Part of a small language model's weights: untied embeddings.
Each number is 50 + 15 x the weight over its row's rms, rounded and kept within 0 to 99. Layers, rows and columns count from 0. The size before them is the row's rms in percent of the matrix's.

# layer 4 MLP down (transposed), 256x64, rms 0.158, rows 28-82, columns 0-63
102:65 78 19 37 57 54 41 49 38 40 76 51 47 56 54 60 63 30 41 55 59 59 29 49 48 60 58 38 29 59 27 58 67 75 41 45 73 43 39 65 74 49 58 55 71 15 53 37 58 46 20 32 44 47 82 41 42 25 46 67 47 65 41 50
094:37 35 57 34 55 26 49 33 51 09 75 52 62 62 39 59 60 50 54 52 31 72 46 56 19 64 29 43 49 39 32 52 54 73 55 47 31 70 43 49 55 68 48 47 42 71 42 36 70 55 28 22 57 64 62 64 31 59 66 72 56 67 26 51
107:50 37 52 64 39 51 78 64 43 40 48 62 43 37 61 44 44 20 81 34 62 60 37 34 50 39 41 58 28 38 53 72 33 44 43 66 25 75 68 55 60 42 55 28 37 59 59 51 36 46 50 50 44 40 45 82 54 20 76 73 58 61 81 39
121:41 41 44 44 28 36 47 24 72 29 27 84 65 71 45 72 62 59 42 48 75 39 41 66 50 37 58 54 52 71 23 41 71 34 55 54 65 63 41 49 62 44 77 39 50 63 37 53 50 39 76 28 54 41 55 66 75 42 30 32 56 36 34 55
113:61 56 52 63 80 16 31 43 59 52 45 33 59 48 32 55 52 41 29 61 60 42 50 51 73 28 62 66 36 38 55 68 41 43 50 46 57 65 49 54 50 53 48 65 44 77 69 26 50 79 40 78 29 27 60 63 56 47 78 57 31 44 16 39
109:55 42 16 45 36 43 57 58 69 65 89 53 78 49 70 38 43 71 37 23 63 65 49 55 36 65 46 71 53 41 30 68 35 57 54 48 54 63 40 29 40 32 46 52 52 65 49 29 46 31 52 57 35 52 88 48 63 37 65 64 45 29 36 35
051:40 42 55 52 56 49 58 29 66 33 41 28 69 58 53 47 62 57 39 27 53 62 67 34 29 40 45 46 41 42 47 33 44 38 63 36 28 76 50 30 53 44 75 61 53 72 58 18 71 88 23 60 56 43 71 82 70 57 48 54 37 46 48 37
105:52 24 51 38 63 39 46 38 60 43 59 51 83 59 65 85 62 39 36 71 83 62 66 35 46 42 47 56 32 42 50 44 37 43 45 27 55 44 30 50 30 60 51 69 48 49 54 57 56 79 64 32 53 35 62 67 85 40 49 55 31 19 60 36
054:53 47 59 32 28 71 62 52 40 81 39 36 66 52 45 53 39 45 37 30 65 59 40 52 47 82 19 54 50 58 60 46 71 57 67 45 53 57 30 28 39 44 25 52 78 28 39 59 58 48 33 50 54 32 77 45 28 58 89 53 48 69 52 44
055:53 63 64 45 47 46 78 76 64 75 50 73 55 61 20 49 63 57 40 51 61 43 41 52 26 72 36 40 52 38 42 57 40 57 62 38 48 65 42 43 58 65 28 33 68 48 34 56 37 45 68 66 01 39 32 66 27 49 51 39 36 55 71 34
116:56 45 35 64 57 23 41 62 41 66 60 40 46 76 50 43 51 47 07 55 44 28 57 48 83 48 67 56 36 36 47 82 70 53 22 58 61 43 53 44 46 52 45 62 48 66 44 44 60 55 36 58 64 26 27 43 64 47 71 85 37 50 68 34
111:31 58 66 68 29 55 21 25 46 51 55 83 54 45 17 71 65 34 47 35 47 52 46 29 58 47 83 37 67 37 57 69 58 45 57 39 55 39 42 55 49 60 39 55 71 68 41 45 64 61 29 45 28 81 32 69 59 39 42 76 46 47 52 47
090:60 53 37 53 56 46 42 00 52 69 51 63 39 64 67 65 79 25 52 45 53 57 48 46 54 45 57 40 16 54 51 36 30 40 48 35 52 52 56 35 59 78 58 47 57 75 48 38 56 31 53 48 73 64 58 67 51 31 59 61 58 55 29 56
151:34 48 56 63 36 62 65 45 47 38 43 57 59 38 09 62 72 19 36 47 53 32 31 36 57 57 50 49 43 34 45 83 74 66 26 34 60 69 57 39 46 72 62 36 17 70 51 49 62 40 47 49 51 39 78 66 42 67 51 57 42 51 71 62
101:70 65 49 45 34 53 51 25 40 45 64 55 50 23 42 48 71 38 49 33 68 41 39 32 45 45 74 64 04 62 56 54 34 58 39 41 54 73 61 27 43 38 54 46 58 64 62 50 82 42 44 41 74 57 34 60 63 20 55 48 43 53 44 83
103:65 64 40 37 53 33 18 43 61 46 59 31 51 32 46 62 45 60 47 40 74 56 45 42 49 55 56 33 31 46 52 31 25 49 30 35 36 68 19 66 54 45 64 66 51 56 64 40 86 41 61 48 58 46 68 81 50 68 69 54 31 46 33 86
095:75 29 87 51 34 41 99 67 23 38 45 56 49 56 41 56 43 42 48 34 28 66 72 75 51 48 44 69 43 41 55 36 48 45 50 64 65 61 69 44 55 42 61 34 35 50 42 65 34 29 36 46 35 52 25 53 46 60 82 52 55 48 49 41
111:49 56 43 62 34 55 56 29 16 24 51 36 46 42 48 42 67 29 60 53 59 54 27 32 43 66 78 47 53 49 40 65 51 72 47 49 49 72 57 59 34 70 48 43 68 67 49 57 29 48 71 37 87 75 78 50 27 30 63 29 48 36 56 48
098:61 32 51 72 77 62 39 30 32 41 49 74 67 39 36 71 65 34 42 67 49 08 61 38 51 49 72 38 25 37 63 73 52 87 69 52 52 44 55 62 38 47 42 47 40 36 75 45 41 43 45 51 38 34 72 49 62 31 51 59 31 45 48 46
038:38 49 65 61 74 71 37 39 41 61 94 63 39 35 56 33 63 67 53 36 63 27 43 40 43 60 50 27 28 49 32 65 44 52 66 38 54 54 49 42 61 71 80 44 45 54 77 54 79 77 52 34 31 34 25 58 63 52 44 41 47 60 38 55
086:57 25 42 44 62 34 53 20 38 58 58 80 29 10 46 65 52 53 25 51 38 45 37 48 65 72 80 57 55 56 55 47 40 59 39 87 51 50 86 48 52 59 37 42 51 39 47 56 54 44 53 38 50 55 57 55 66 61 39 70 37 36 70 23
106:53 26 39 49 51 52 57 35 75 47 74 27 65 47 46 76 31 38 24 53 62 44 42 69 61 60 64 48 39 46 52 59 41 43 43 60 37 68 79 29 55 75 47 58 62 40 44 34 50 27 46 29 58 43 73 63 58 50 63 30 71 80 16 41
115:46 58 35 59 58 46 53 34 86 26 44 28 56 61 41 33 70 63 44 63 54 55 39 28 45 28 72 55 59 53 57 44 54 31 60 79 50 69 40 63 61 43 57 70 41 48 44 38 50 33 37 54 57 41 85 54 54 88 13 64 37 50 40 40
111:68 70 49 41 49 47 23 60 59 41 56 58 33 31 38 47 50 65 59 55 43 44 39 73 42 14 30 58 69 43 65 47 60 62 53 38 56 75 55 42 46 43 61 53 53 65 12 51 51 53 46 34 76 21 47 52 91 35 63 43 32 72 41 33
095:31 63 62 55 66 40 28 15 43 56 24 45 89 57 59 53 62 44 41 49 63 49 34 33 41 77 18 46 51 34 54 19 56 49 48 60 37 52 68 64 53 49 56 52 37 92 70 41 47 61 53 55 39 45 49 70 23 59 58 53 50 53 36 58
119:30 40 48 39 57 42 61 57 53 76 39 41 65 33 74 75 60 33 68 39 55 63 62 51 36 60 52 42 49 58 39 67 29 60 70 29 56 62 69 43 45 39 37 19 62 31 53 13 19 72 76 52 38 37 66 59 40 36 64 55 32 57 58 54
050:61 30 57 33 49 41 42 32 58 52 42 81 50 63 47 50 69 55 46 58 42 57 46 35 32 53 87 59 39 59 69 70 62 42 61 85 18 66 60 51 45 64 57 74 52 47 36 62 60 24 66 47 49 60 31 52 42 49 59 25 68 56 40 14
121:51 38 65 61 52 39 70 41 49 47 79 76 32 63 43 19 66 30 47 47 32 43 66 54 66 63 16 50 30 50 41 47 47 42 33 63 37 65 43 57 53 34 49 58 67 39 59 54 38 40 37 93 32 40 66 74 60 57 34 41 51 57 29 73
090:31 44 53 74 38 53 34 26 65 47 66 50 63 56 50 18 42 39 15 51 42 53 32 33 50 57 57 70 51 43 53 45 52 88 74 48 59 26 40 67 84 38 39 57 66 44 41 67 53 63 42 24 45 62 70 40 52 46 47 74 27 56 51 54
106:36 54 73 50 43 63 46 25 59 53 43 53 58 30 55 18 66 58 56 60 41 84 47 39 41 64 24 79 30 50 72 41 44 30 58 46 47 66 75 56 72 57 30 55 16 65 53 55 56 54 48 59 41 34 60 71 29 30 46 70 34 35 49 60
126:35 28 72 57 58 47 42 33 07 48 44 40 53 37 66 54 55 40 45 51 48 35 59 38 55 56 49 76 74 49 65 43 59 43 67 38 45 59 55 27 65 51 55 49 81 49 43 56 12 74 55 53 77 65 27 36 35 46 46 45 50 78 35 74
107:39 64 55 48 48 16 45 34 47 37 62 59 70 55 44 61 52 47 33 56 50 58 55 35 50 25 75 56 25 60 62 42 42 30 23 24 57 56 57 54 32 50 79 41 69 56 48 34 54 43 63 75 74 60 65 34 42 47 68 92 37 68 46 36
048:81 50 15 54 55 37 41 40 55 54 39 68 51 79 65 49 13 44 56 58 69 34 33 39 60 60 54 80 53 44 57 47 51 55 54 50 57 65 18 62 52 59 52 32 70 54 52 70 48 28 51 48 43 47 44 30 85 57 78 67 60 40 64 43
045:48 45 41 32 46 50 44 48 37 56 27 31 41 47 44 55 82 41 54 76 51 58 71 53 31 65 63 53 00 65 55 56 37 49 46 56 40 28 66 41 63 62 51 60 75 30 64 43 73 50 41 45 40 63 49 52 56 42 36 58 30 74 35 29
097:70 51 83 47 17 76 63 31 50 23 35 40 68 52 39 57 52 51 59 69 66 65 63 55 61 62 44 32 64 49 54 39 20 37 45 43 39 61 35 43 49 52 77 45 50 43 53 58 66 60 38 19 74 34 49 48 34 24 48 31 69 43 32 63
117:45 47 38 35 60 46 25 58 37 26 23 27 49 28 57 55 58 56 33 57 57 60 62 47 55 27 36 54 46 48 51 46 78 58 39 40 62 52 91 46 81 30 60 45 60 53 52 44 39 55 65 55 38 74 37 41 65 19 58 79 28 52 73 60
101:37 54 44 52 64 60 23 59 66 43 42 43 46 83 73 23 63 41 27 60 44 48 47 34 51 61 76 48 47 71 31 61 26 78 53 51 37 64 50 23 23 64 71 65 54 52 53 62 61 47 30 41 39 28 59 31 45 38 26 59 43 64 58 69
101:43 47 48 83 44 37 56 34 60 46 49 53 54 56 48 26 61 61 25 30 54 57 42 15 23 67 67 71 55 37 45 60 59 63 55 44 77 51 51 62 83 37 32 54 69 57 14 65 61 65 40 41 36 56 48 62 48 69 48 72 57 39 27 39
119:48 53 44 71 52 38 30 44 46 26 42 49 74 32 56 23 60 51 58 71 49 32 56 66 49 71 50 65 46 75 74 23 55 31 33 49 26 52 48 61 73 49 31 43 42 37 40 19 59 65 78 36 53 45 67 33 40 61 50 59 43 46 83 60
110:13 61 34 50 44 47 57 38 53 60 03 69 36 28 56 52 62 92 27 40 40 51 56 63 46 68 73 51 53 32 49 44 57 22 68 42 48 50 30 66 45 38 55 41 56 50 81 51 44 52 56 29 58 57 61 52 55 52 51 56 55 71 42 66
045:32 64 47 50 46 53 33 54 65 32 52 52 56 79 71 93 52 35 80 27 60 62 27 59 59 26 46 22 62 50 28 51 63 31 54 60 40 33 61 36 49 70 38 45 49 44 56 73 33 57 37 62 38 41 60 55 48 53 31 37 82 45 39 42
060:41 54 46 57 58 43 64 47 46 48 46 66 34 62 40 52 83 52 73 65 61 44 23 70 25 44 66 49 63 46 69 51 27 38 48 59 62 43 54 28 35 49 54 41 31 82 46 55 42 39 38 27 03 38 64 69 58 51 73 63 38 55 68 32
113:45 51 56 53 47 49 57 23 46 51 13 39 46 86 57 22 53 44 46 52 48 59 69 25 45 56 78 55 45 44 61 05 64 60 57 46 45 39 65 43 53 45 47 57 58 47 48 74 57 12 40 70 55 37 62 50 61 67 25 54 36 47 69 61
097:29 69 44 68 66 04 46 51 66 54 42 26 42 52 36 77 50 48 46 59 49 41 54 67 25 48 36 32 55 38 31 52 63 61 54 57 52 62 62 50 59 57 59 48 55 35 99 52 43 29 69 46 52 40 61 38 43 49 71 75 25 55 39 42
093:29 58 49 29 36 43 50 76 80 46 40 56 39 93 42 69 52 34 64 45 49 40 68 39 65 16 65 41 46 44 42 92 25 54 62 65 55 38 39 59 28 34 53 36 29 47 53 36 56 54 34 48 52 67 65 60 51 48 49 69 48 63 51 44
149:64 34 43 74 53 19 57 47 39 41 38 52 70 30 47 24 35 67 51 42 73 62 28 37 70 17 30 43 34 65 40 56 28 48 40 60 67 32 64 58 59 74 82 65 58 62 66 54 66 48 50 52 49 54 45 42 79 32 47 60 43 61 51 34
106:53 57 49 27 45 31 52 41 67 51 55 50 76 46 70 30 53 53 39 70 63 47 74 38 66 40 63 62 49 55 53 51 43 53 51 61 39 53 34 71 48 33 53 56 58 22 42 47 76 55 22 16 33 57 07 75 52 83 38 58 44 41 52 62
106:60 73 71 58 40 22 51 42 49 34 40 56 51 49 67 59 47 53 36 31 49 34 61 42 57 60 82 72 42 39 40 56 54 03 71 54 66 62 39 52 54 20 36 29 55 46 80 39 39 68 74 40 47 27 41 51 64 61 32 42 52 42 38 60
140:58 56 34 59 53 49 56 53 46 11 58 33 57 77 49 52 56 57 80 35 53 40 46 37 37 33 37 54 69 69 32 51 32 67 55 54 60 67 52 72 56 20 48 50 50 23 56 15 75 56 60 43 59 36 73 62 52 65 67 56 33 19 43 56
111:61 75 50 61 35 61 37 64 36 33 48 99 51 36 35 48 44 33 34 41 64 49 61 23 18 50 62 52 47 50 74 54 48 51 55 57 55 57 50 51 75 49 38 76 55 69 38 41 57 62 59 18 32 55 60 74 30 36 40 46 63 39 59 31
104:41 39 52 35 45 58 52 47 61 72 59 81 62 73 64 75 50 70 36 51 57 59 43 16 27 60 82 51 62 62 17 44 45 51 57 55 38 45 50 23 56 47 55 19 30 44 45 30 66 37 32 41 24 42 38 65 55 49 77 53 57 40 40 49
098:57 56 34 49 58 36 50 48 54 54 75 91 40 22 42 57 55 46 55 38 35 38 59 51 48 46 64 58 22 40 56 53 20 63 61 53 66 63 83 29 61 44 14 27 52 29 54 51 62 64 45 44 39 61 44 82 72 42 53 41 56 36 67 38
101:42 36 56 49 66 56 42 32 41 36 66 68 51 35 57 57 36 42 54 39 28 62 68 45 72 60 05 46 28 56 68 35 29 54 53 65 26 41 66 38 60 30 47 63 50 60 57 40 54 45 49 32 52 32 56 72 74 81 88 56 54 42 52 38
117:47 60 63 39 29 37 36 40 77 54 68 49 37 51 65 24 51 51 46 43 58 27 45 41 56 48 52 53 56 45 52 81 67 53 55 35 53 49 65 55 66 53 53 44 46 38 44 39 54 53 63 30 39 58 41 85 07 48 57 61 08 78 37 79
082:66 44 36 46 47 32 58 54 15 48 78 47 51 00 48 54 59 47 44 49 63 45 53 36 27 58 58 65 36 51 50 58 51 41 20 63 59 77 50 46 44 51 36 48 58 50 49 39 58 52 59 35 48 68 69 62 39 82 90 54 35 67 46 51
# layer 4 MLP up, 256x64, rms 0.177, rows 29-82, columns 0-63
091:57 49 60 50 61 42 56 32 67 43 29 23 37 34 63 34 65 65 78 61 45 51 52 67 65 57 27 30 72 25 54 68 57 58 51 67 60 33 41 58 45 70 18 64 72 58 44 66 12 43 31 52 20 48 47 56 48 54 30 59 47 65 61 60
107:77 60 71 49 34 73 59 61 51 80 59 64 25 55 52 54 19 60 65 17 83 56 57 45 67 70 53 30 46 47 42 60 41 30 57 62 67 41 53 53 33 54 51 43 45 33 38 62 43 30 35 65 41 42 53 21 39 56 28 23 38 47 46 52
112:68 35 48 37 84 63 40 50 41 71 66 30 34 22 40 39 34 61 53 25 47 59 70 74 68 48 44 49 29 35 44 48 44 35 48 65 71 48 54 42 50 68 29 77 66 27 83 34 63 60 61 48 47 48 54 52 57 49 43 38 62 19 35 54
106:67 61 54 57 42 68 55 62 42 43 34 20 41 47 57 22 28 52 41 49 41 66 50 73 48 64 49 49 73 45 47 64 29 52 54 48 75 36 38 41 44 27 48 65 42 52 90 57 60 37 54 55 58 56 40 67 36 39 53 59 99 28 47 41
105:83 73 53 19 38 79 77 61 66 29 49 55 54 14 67 39 28 60 67 49 31 42 59 55 35 45 28 55 41 66 45 60 46 67 56 60 27 28 44 62 37 44 49 74 58 53 55 44 41 56 30 65 51 33 57 55 40 54 48 64 58 23 60 54
060:68 57 48 48 48 70 78 80 35 53 61 22 33 46 44 42 20 46 63 42 49 36 63 67 55 58 42 51 69 63 62 89 49 33 22 29 52 42 45 70 41 41 45 50 51 46 69 46 58 42 40 86 49 58 22 37 68 48 51 30 58 46 45 38
098:57 22 48 66 65 65 94 57 52 58 53 46 62 57 39 58 19 51 74 56 58 33 45 49 42 76 46 54 66 47 44 43 65 41 48 39 59 29 58 68 34 36 39 59 33 63 78 93 47 69 51 54 27 43 46 67 46 50 38 44 50 26 35 48
069:46 56 60 56 42 64 91 46 57 60 44 13 44 52 35 50 22 61 56 50 31 66 61 63 70 44 44 51 84 50 47 68 35 39 47 54 62 33 40 73 28 35 41 47 30 55 66 65 47 60 43 73 73 38 37 54 27 49 59 18 52 62 48 55
065:68 32 53 41 45 59 78 56 45 48 58 30 31 49 36 49 45 42 79 70 45 45 62 82 60 63 28 47 66 70 62 71 59 16 44 43 48 48 64 65 52 56 50 60 26 56 80 56 45 55 27 74 56 69 50 36 34 43 45 13 60 49 40 53
111:69 35 45 63 60 42 52 64 34 36 21 61 26 22 44 46 31 65 64 28 60 59 75 53 33 85 26 60 53 66 82 44 53 31 51 65 45 40 52 35 62 65 35 30 68 45 48 65 44 69 64 75 54 47 56 63 57 58 29 42 41 39 43 45
109:45 63 32 57 56 73 49 46 33 34 24 49 44 17 25 32 54 46 59 39 63 31 42 56 39 60 55 48 84 35 52 62 55 51 47 52 58 44 55 68 27 26 39 60 66 31 74 57 64 60 50 52 31 55 33 54 41 73 35 53 97 47 36 51
096:49 40 42 36 61 50 68 43 56 72 29 04 45 49 50 15 60 50 67 56 46 55 43 54 84 62 56 19 48 59 42 51 47 31 52 22 41 46 57 68 46 49 56 73 58 44 73 54 51 52 52 48 81 83 42 46 31 42 39 33 50 59 37 62
126:41 34 48 47 43 37 43 59 59 64 27 37 00 45 68 44 53 41 60 21 40 52 81 62 57 59 16 64 43 51 48 57 33 37 55 27 55 22 58 71 55 64 64 72 59 63 66 54 68 39 54 59 59 67 40 54 32 43 50 38 44 46 68 49
107:36 47 62 42 59 63 59 45 68 13 42 42 31 54 37 49 44 67 50 58 20 29 51 74 55 54 54 67 55 66 52 79 37 61 64 23 50 69 53 76 41 34 30 72 44 38 49 73 44 57 57 59 70 76 39 49 36 42 42 46 50 24 21 43
105:38 33 56 11 57 64 59 55 34 63 61 52 17 41 45 58 31 79 50 51 36 55 52 62 42 57 55 53 62 54 67 40 52 59 32 48 44 38 40 55 25 31 85 60 45 25 74 57 62 56 80 46 30 40 32 62 53 20 58 35 52 44 69 49
108:55 50 31 56 53 68 55 41 76 59 44 52 37 44 61 59 34 34 78 71 47 48 38 53 46 61 44 42 52 51 52 61 74 28 39 38 13 73 46 42 24 49 55 60 38 61 73 27 68 63 48 98 47 61 47 18 56 57 36 48 43 48 61 40
115:56 40 56 39 74 68 70 46 58 64 60 43 47 69 24 19 58 48 80 26 38 24 76 45 65 71 40 49 51 40 63 49 69 43 49 54 58 56 53 44 43 60 40 71 33 68 71 76 22 40 57 61 65 69 49 53 52 28 59 32 43 44 32 67
109:48 32 48 51 57 27 75 62 13 56 66 41 51 44 25 55 39 37 54 53 63 36 61 56 44 55 30 62 58 34 62 45 40 42 44 48 33 61 51 58 50 48 31 70 61 52 91 25 43 54 70 93 49 34 46 48 32 45 55 49 49 14 39 38
055:73 57 52 13 59 71 67 73 43 46 48 46 27 32 52 37 26 37 49 62 42 43 60 80 57 59 30 62 53 59 72 67 42 41 39 42 44 35 44 63 32 39 41 62 46 51 66 41 42 41 64 84 82 44 27 36 48 55 39 25 71 51 45 54
090:75 48 45 31 59 51 66 46 62 37 62 48 43 21 58 64 45 36 54 49 56 22 46 61 48 58 56 67 76 77 68 87 41 59 46 59 48 69 67 50 61 20 24 49 28 48 57 35 36 62 41 64 39 73 44 46 36 44 41 64 63 29 73 30
112:68 54 79 16 54 56 51 78 69 56 56 26 14 28 48 53 57 36 59 45 24 30 25 50 59 52 32 58 63 43 43 76 46 60 48 51 35 44 67 51 35 55 70 52 51 60 51 52 20 64 37 66 76 46 49 49 31 57 54 51 44 61 24 59
109:43 51 54 42 47 68 54 57 42 48 25 46 63 54 49 39 51 48 62 40 49 71 65 48 75 86 41 41 58 41 68 59 45 54 62 60 50 40 47 53 31 82 54 57 34 34 84 39 34 48 54 42 79 43 36 48 18 10 24 48 65 31 48 31
112:72 50 49 33 56 65 50 57 46 74 42 56 08 36 59 52 52 50 44 56 54 37 55 46 78 39 50 65 51 57 50 82 60 48 60 45 46 45 48 56 37 59 33 66 52 36 60 60 21 35 50 45 42 74 55 44 00 49 11 55 62 38 62 55
098:74 42 44 51 52 55 64 52 61 48 74 38 57 55 58 31 29 45 47 36 59 37 40 48 38 48 48 53 75 38 82 44 39 08 35 30 55 72 69 28 34 47 53 57 24 40 59 25 72 37 71 46 43 72 56 62 47 37 40 24 63 46 54 74
112:47 59 58 66 35 37 48 61 47 37 44 28 26 57 47 17 26 72 63 47 54 49 64 62 69 80 36 40 69 40 57 41 64 45 27 52 59 42 55 44 23 45 27 49 63 59 71 89 77 39 68 50 36 55 36 33 54 77 50 53 51 54 38 58
055:51 50 52 57 55 61 75 83 33 45 55 29 18 49 33 53 13 51 64 57 44 38 69 71 60 62 37 47 59 51 56 62 43 37 34 52 55 38 53 57 34 42 36 75 52 40 93 51 42 42 44 67 52 60 23 34 40 50 52 18 70 48 40 62
114:66 43 61 47 52 72 48 59 19 41 39 61 49 45 57 62 49 40 58 45 50 49 59 90 55 38 19 17 33 62 56 45 63 43 68 31 24 70 33 63 23 44 62 68 33 53 62 45 75 17 59 59 32 60 40 52 43 39 43 47 55 35 62 40
096:61 34 47 40 44 71 62 51 41 64 69 46 57 53 59 58 20 34 42 37 39 32 34 57 75 55 43 39 64 59 50 72 65 46 74 54 28 38 61 50 59 33 35 38 76 53 58 66 24 70 37 57 41 58 65 38 18 16 37 48 28 63 75 42
110:63 58 51 49 49 63 63 67 18 51 33 23 56 45 47 41 33 44 59 37 67 55 60 53 46 78 44 48 91 58 31 48 47 63 60 55 78 50 55 24 39 39 29 50 41 53 73 48 41 26 67 55 53 43 48 64 28 44 42 11 68 26 49 61
137:43 41 33 62 45 42 59 77 55 59 41 20 27 51 37 47 31 30 70 48 45 68 61 76 52 38 37 33 62 64 31 69 38 48 47 48 53 40 81 46 50 56 42 62 52 39 76 37 14 30 69 53 46 64 40 45 42 46 43 55 90 39 69 45
100:51 66 49 16 69 47 84 51 79 45 57 41 41 44 39 38 42 45 73 59 34 32 44 99 25 56 46 49 64 56 41 47 34 71 31 69 49 61 59 52 37 34 48 54 22 42 46 60 36 73 60 47 54 35 49 45 63 38 66 30 44 62 50 56
053:63 48 49 39 39 66 73 55 40 56 54 33 31 52 35 46 40 51 66 43 64 44 60 67 64 68 24 63 65 57 67 59 55 42 42 28 32 26 58 68 44 32 31 54 61 35 83 57 46 40 37 79 76 59 29 37 43 72 51 23 69 56 24 56
050:79 49 54 42 58 73 81 70 34 54 49 39 42 47 30 41 22 55 62 62 40 44 52 67 83 66 32 54 66 54 59 63 37 22 26 35 36 28 51 67 36 50 42 59 30 42 63 57 32 59 50 82 68 65 30 47 40 31 39 42 59 46 47 51
097:46 39 58 60 52 58 78 75 56 33 65 26 54 44 43 56 28 31 60 41 66 48 45 55 68 84 43 40 86 64 58 65 23 42 45 46 66 40 65 51 45 18 45 58 31 59 61 39 49 60 52 62 26 69 30 44 43 68 58 49 75 29 49 64
111:41 65 57 63 50 42 38 52 33 79 61 47 38 50 04 64 17 62 67 53 64 38 58 57 72 46 33 48 58 72 56 53 63 37 57 45 51 24 30 58 41 51 56 59 39 63 72 78 22 50 50 59 48 53 09 55 73 58 54 51 50 43 50 50
099:80 32 53 47 32 33 48 55 60 22 69 56 45 52 33 71 29 33 55 36 42 47 49 71 56 38 47 39 60 41 48 50 68 15 68 36 61 33 58 49 48 31 42 38 47 39 52 34 54 51 75 66 54 86 24 64 17 60 71 48 60 54 45 52
094:68 21 25 22 51 57 54 74 54 72 66 34 32 43 43 53 34 62 67 42 51 45 46 46 43 63 46 64 50 57 26 60 35 54 51 48 52 48 63 38 49 42 75 46 62 35 46 70 56 64 54 45 55 68 35 25 24 62 35 43 99 55 32 33
116:44 53 65 37 44 25 61 66 63 67 65 29 50 56 44 18 51 82 71 31 26 56 70 54 27 62 46 32 65 58 35 54 48 32 54 59 75 66 44 66 31 31 35 69 46 67 73 54 29 41 51 73 53 34 38 44 30 57 54 60 50 49 27 46
130:50 15 28 50 52 44 61 73 60 66 52 33 37 56 34 46 48 51 82 59 57 46 69 80 59 52 38 47 40 36 52 41 46 35 39 65 51 45 64 55 57 54 61 95 59 46 80 45 18 34 68 53 54 69 47 38 62 51 37 48 60 20 52 34
059:69 55 45 38 58 61 72 56 48 59 39 28 30 33 38 44 22 55 64 60 50 25 56 48 50 55 37 58 56 57 70 70 53 06 43 50 64 41 46 66 26 47 49 65 57 43 86 60 58 50 52 74 60 66 32 32 53 48 32 26 85 48 47 45
062:67 55 62 39 57 84 83 57 34 63 56 33 22 46 37 38 29 54 53 56 57 29 72 85 43 53 17 48 56 70 63 58 47 14 57 46 43 45 47 70 37 54 44 62 52 55 73 61 52 55 54 61 62 55 36 43 40 54 41 38 83 42 38 51
116:45 56 67 48 24 36 70 61 48 52 31 28 23 35 61 38 35 29 65 66 34 65 53 44 82 31 47 39 55 43 66 64 44 42 41 41 65 30 59 53 51 66 67 56 60 40 52 72 39 42 77 79 44 52 50 48 28 73 53 51 41 28 61 82
104:91 49 22 61 44 55 59 45 42 52 41 64 55 65 59 45 37 30 44 46 54 76 41 51 60 60 57 23 61 42 59 38 52 42 23 63 45 30 67 40 29 30 56 56 50 62 53 44 13 51 60 60 53 44 60 27 69 40 15 33 57 37 67 25
099:50 40 33 64 16 41 50 54 44 59 45 55 40 61 45 31 60 34 54 65 79 19 46 50 52 64 43 51 83 70 51 34 25 40 22 48 58 34 59 54 43 65 58 48 60 62 80 80 32 43 52 46 59 50 41 55 31 48 65 50 87 31 57 47
142:59 39 43 60 66 61 57 56 69 80 48 44 57 50 23 22 28 69 74 46 38 49 46 44 62 41 35 46 41 60 56 79 69 53 35 30 47 59 85 38 22 41 58 50 63 40 62 64 31 49 50 53 65 38 30 07 64 54 49 51 42 38 43 56
100:71 63 45 45 44 41 60 87 57 42 48 52 47 57 58 32 23 49 49 46 43 72 55 51 45 29 51 50 45 57 59 52 30 53 63 52 38 68 48 39 55 43 36 45 65 38 57 76 37 69 50 57 22 56 12 48 22 59 33 46 93 60 29 23
106:44 30 36 43 70 67 86 57 07 52 48 38 26 64 51 47 54 66 48 71 23 47 51 73 55 33 00 50 63 46 65 34 50 61 37 48 42 34 51 53 57 47 46 66 63 59 64 59 56 49 68 51 39 43 39 60 53 44 72 59 61 55 41 34
133:47 60 35 40 55 49 55 41 52 29 35 66 48 40 27 68 43 35 77 57 18 31 61 70 27 63 26 51 70 53 79 58 76 31 29 45 36 60 54 41 55 40 70 67 33 44 61 62 50 54 67 75 38 46 42 56 61 36 66 19 46 55 60 37
113:72 23 61 42 60 35 51 79 35 54 32 53 34 31 40 27 30 40 69 68 65 34 86 58 39 68 44 34 48 54 72 66 21 43 59 72 54 57 52 35 54 52 55 58 26 70 67 47 70 50 54 51 31 43 66 53 56 48 34 35 50 25 65 47
096:76 39 46 39 59 74 48 40 51 74 41 54 30 60 69 60 21 40 80 62 52 49 76 51 61 52 42 87 64 63 57 46 57 39 26 27 50 61 34 29 28 55 23 47 47 47 41 58 54 32 51 65 61 41 60 48 36 26 50 49 52 32 66 76
117:83 62 72 35 47 72 63 66 42 84 54 35 43 43 58 13 47 54 99 44 57 33 52 55 69 81 57 35 37 44 43 47 44 43 42 51 55 41 66 53 15 44 48 42 45 43 47 67 56 47 45 60 61 38 26 46 47 41 50 33 46 40 64 47
105:83 43 26 56 57 53 46 71 34 51 75 48 47 61 61 36 52 62 73 66 29 81 42 49 65 50 47 42 52 63 59 37 63 43 18 44 30 47 56 56 19 32 55 76 58 27 55 48 64 16 47 45 44 43 43 22 33 48 65 44 67 53 63 48
107:51 28 48 27 64 26 54 63 35 43 53 74 46 60 49 40 48 66 50 60 25 35 36 43 65 59 19 67 38 74 70 34 63 40 65 32 44 32 72 46 36 36 67 50 30 60 72 57 65 67 33 74 56 44 38 48 77 53 72 49 70 32 53 52
087:53 49 31 38 23 88 65 79 37 24 59 47 63 34 45 52 33 42 45 65 56 56 32 58 59 61 48 00 44 65 42 64 48 64 37 61 27 41 49 64 36 42 50 50 36 69 67 50 53 59 42 58 58 22 54 34 46 66 64 59 61 66 55 65